From a checkpoint of a small transformer trained on Wikipedia.
Size: 13 layers, 4.19M parameters.
Training: a variant of Muon for these matrices, 293M tokens, 8927 steps.
Each number is 128 + 32 x the weight over the matrix's rms, rounded and kept within 0 to 255. Layers, rows and columns count from 0. Numbers have three digits each.

# up: layer 5 MLP up, 448x160, rms 0.209, rows 194-213, columns 0-39
# down: layer 5 MLP down (transposed), 448x160, rms 0.114, rows 194-213, columns 0-39
# gate: layer 5 MLP gate, 448x160, rms 0.2, rows 195-214, columns 0-39
up194:175124118131121128087118160129133152075116156131163167144114142184088160144139123205163126131119154149145140082106147083
down194:096113111086140118172161141106124108097133109144103191143142120120103110170118123075097120179161123159128162146189088122
gate195:093123135108143128053075189170094120118175184064131106154100106121106127136118130096207145053079073124086123099111152091
up195:110084174128206143122176040125149078129110132130057145063022148100064116143110151172118171196108172084109125111135139140
down195:116135042118113158081096158109110070126129132131155071147191136083167114122082115093121102116074135104165132086080101117
gate196:159140133145107147127104148103106142127178117071134070141191124099121118148114166098160145143191103126100147151180130174
up196:110152056175138089129047159124148134119173118171066140182117094092158147107125142163087135131125129175125145109119163091
down196:162148202075122090089135129096141106129104161096133109209176091095113129183129134142177129105137118194132171131130125081
gate197:100126187070180193157191074058127143140118118144135102155110112152152133093114191140114135147110145135085130118150158140
up197:177079133119084170111159076089174095173113105103132112127100164105107172152199170130092182159129109106050138096136089181
down197:106125062093039217137151155070111098113124158128126077123159087143125110125154113104192161166198171125122170146141117131
gate198:095064167143091103111154114086166062101115204132098103096103084179179157192074092158187187139156124071117100134115143147
up198:120162127127089108116078104126120147071130123182128205116120115066107088162114111152076105180068132073125149133179116142
down198:074060135226138123110093119118091171166133103101138120179177161121105144175089117134129089158131137141160153108085094105
gate199:064097128132095129140190139153040185120118156119064162185125170105124125142111142192092157099154098120171185105104093136
up199:131123159190098137131137133255094175169141119108098128136147129137089120104102141176100175097153101145134035163117139123
down199:110163105107041093159164127105173058101120112119093149116136130090157099079130093133131156152089145162168187140092025144
gate200:162151122142119158164130128174120151101156121183115151132140195185206097074108182096124110149154117122111070101107111070
up200:176127126142109134155172163194097092120167114092105141188114202165170101106084151093107153159174054153144085104131066092
down200:123123154125149157131125056127158126129142157158081080148066108138095171187139080181140127153106163159125129194157202146
gate201:120103152150153103148176135144123176045120162192132068099132143127157157081104182187111129109116086075121100129094152088
up201:090154154111132096088100153159148156083189103130106052068120167158178172088100153151134150137200097129100077159127135093
down201:154159110127114104128140156132077158127049114104088109131159061135135071148105121107092087132116126115145126082167180088
gate202:056077084152142184095132123141112121178085142147076064063120115168136133176175146143126122105184110083134081119101063130
up202:130151127137073138173125120121119093102118126105167108186157088156152152122155180156142089141143145167101147119135255109
down202:132041157104136086122149145127186148117088139189159161118097169160076145136123157110136154116158169135156111139170138133
gate203:117090092110186075105138148111137152175121099120195128110117150106105113119117103149217156117075111159137085151122174130
up203:151145140142103176144091138102155073121106154144130168106118108120101092111042068140108135135128147110145146152133127159
down203:152098160096123152083157080162158132095213103102097189109119092112147109148091121126136101081126105155133105129172119091
gate204:106091151137099146101124147093102174148178141068103103136168119086117116147075185110069185134100138099133127188128120127
up204:122149121082177162130132172089156115093096129135116164127109146120119077111144145134109015115126127103161116168110102117
down204:076127129109065085122191122081080118139167116103156128164133129066165174138114107072152120133164112130080158054106153069
gate205:134187079068125118146109090148133177084034137122166096177147093108128037154120161128174154137096161136143064140140075148
up205:137130112144171152082047171127117105133184139147137130067107172154133191071117114098153109138155116095086168110082131112
down205:114141094148142108177182127153119127033192168102127163090113108097127129082132137094085130137154109128114130075096121136
gate206:139070116114168157117092150144173136089119114092138092130130099134139101106108126087168088113049114118088138121109135136
up206:079127170151166033175142085159139117178094088165106138125139120100160115147156126194124126139193103140123118168109123116
down206:106154154128142143135122121139033135131097193145139100105177132110157125142116193170086162185083103067108079105078136135
gate207:136149156111161105128130090114089123126092091124106126121128171070141158116140113164200140162138059148118141131148174116
up207:160118124140106147125122119102144166116112165139141133170157179130092171086119141143170132144143117120159126109143087150
down207:111168096108124208149123150106143121123139095063116082127139102178099146158131137162120130158115129136139157114126139108
gate208:159109166193180153083142108101177072110138137137180107109139078123105141117135109069116096112194108167110128089113078106
up208:134157149170090195158098161106064100147164096119122108131122142181108135153150131108127070158130104099154178110135117109
down208:195101069150145112160099116115103094134184136134165053087145166129099134172146111075099175138139145176101143103114120096
gate209:144112126125068104100134135177149149165071129123102110131150132140114123134106126102094107118189162132090060116093156200
up209:154172166111101128153125178120072128142104123090125130179128078150106080145095144184130130110137100134154125085171174109
down209:088129077122105182122058107151093132142127153198158142136140132146124144079139106076079135120102172122046098165107154146
gate210:131097139107082120152121143180132149125096132170085178089129127129134090142073151070167094064103147098152093190165136138
up210:076118161137141125143097111135066123118143130084189070166109136135126136102102129101168173100063141189116166141127115088
down210:152119111196139108154101129105083137120151145158124112135135158160132147159079062094167163172121111103192103170084092128
gate211:177127105109125071075139106159148170163101141134119180121193126128111067147155139156180141183125069166103089127085119112
up211:123112172096102111130041148093165180083141111132125118117172134131082115121072158132132118179039128131140180093144212173
down211:089126136149152157119147143151102112153144096115126147096113130115131164169177135096085153127191141145066113155119187143
gate212:164111157139066129168128172156096161130191162097135161153138090188116106140155147138203170085106108202107146147130170061
up212:115113095107179093152129145170136137096148139130100179120116121090161151113099185191069165176155146041137081188214123102
down212:164172120100194143087102091143003111158142060121116113150063111181135167176151121109143121119141151207122163131074091103
gate213:085129171170151138114117160164138130076122111218131104094115131056122121179093140092122121111105164137112058099157107135
up213:120080174185096144193147140175115139150147172136127147104153138125084143106085157112136194104102162164124086110108160141
down213:151140096113118102142120083118176079135121079130118123146108094110149153126109124090135162081155065141086146088155083138
gate214:116153145090142163111120145174139120162116137185146093091066089143155135150137129113090158136126092105106169130107119114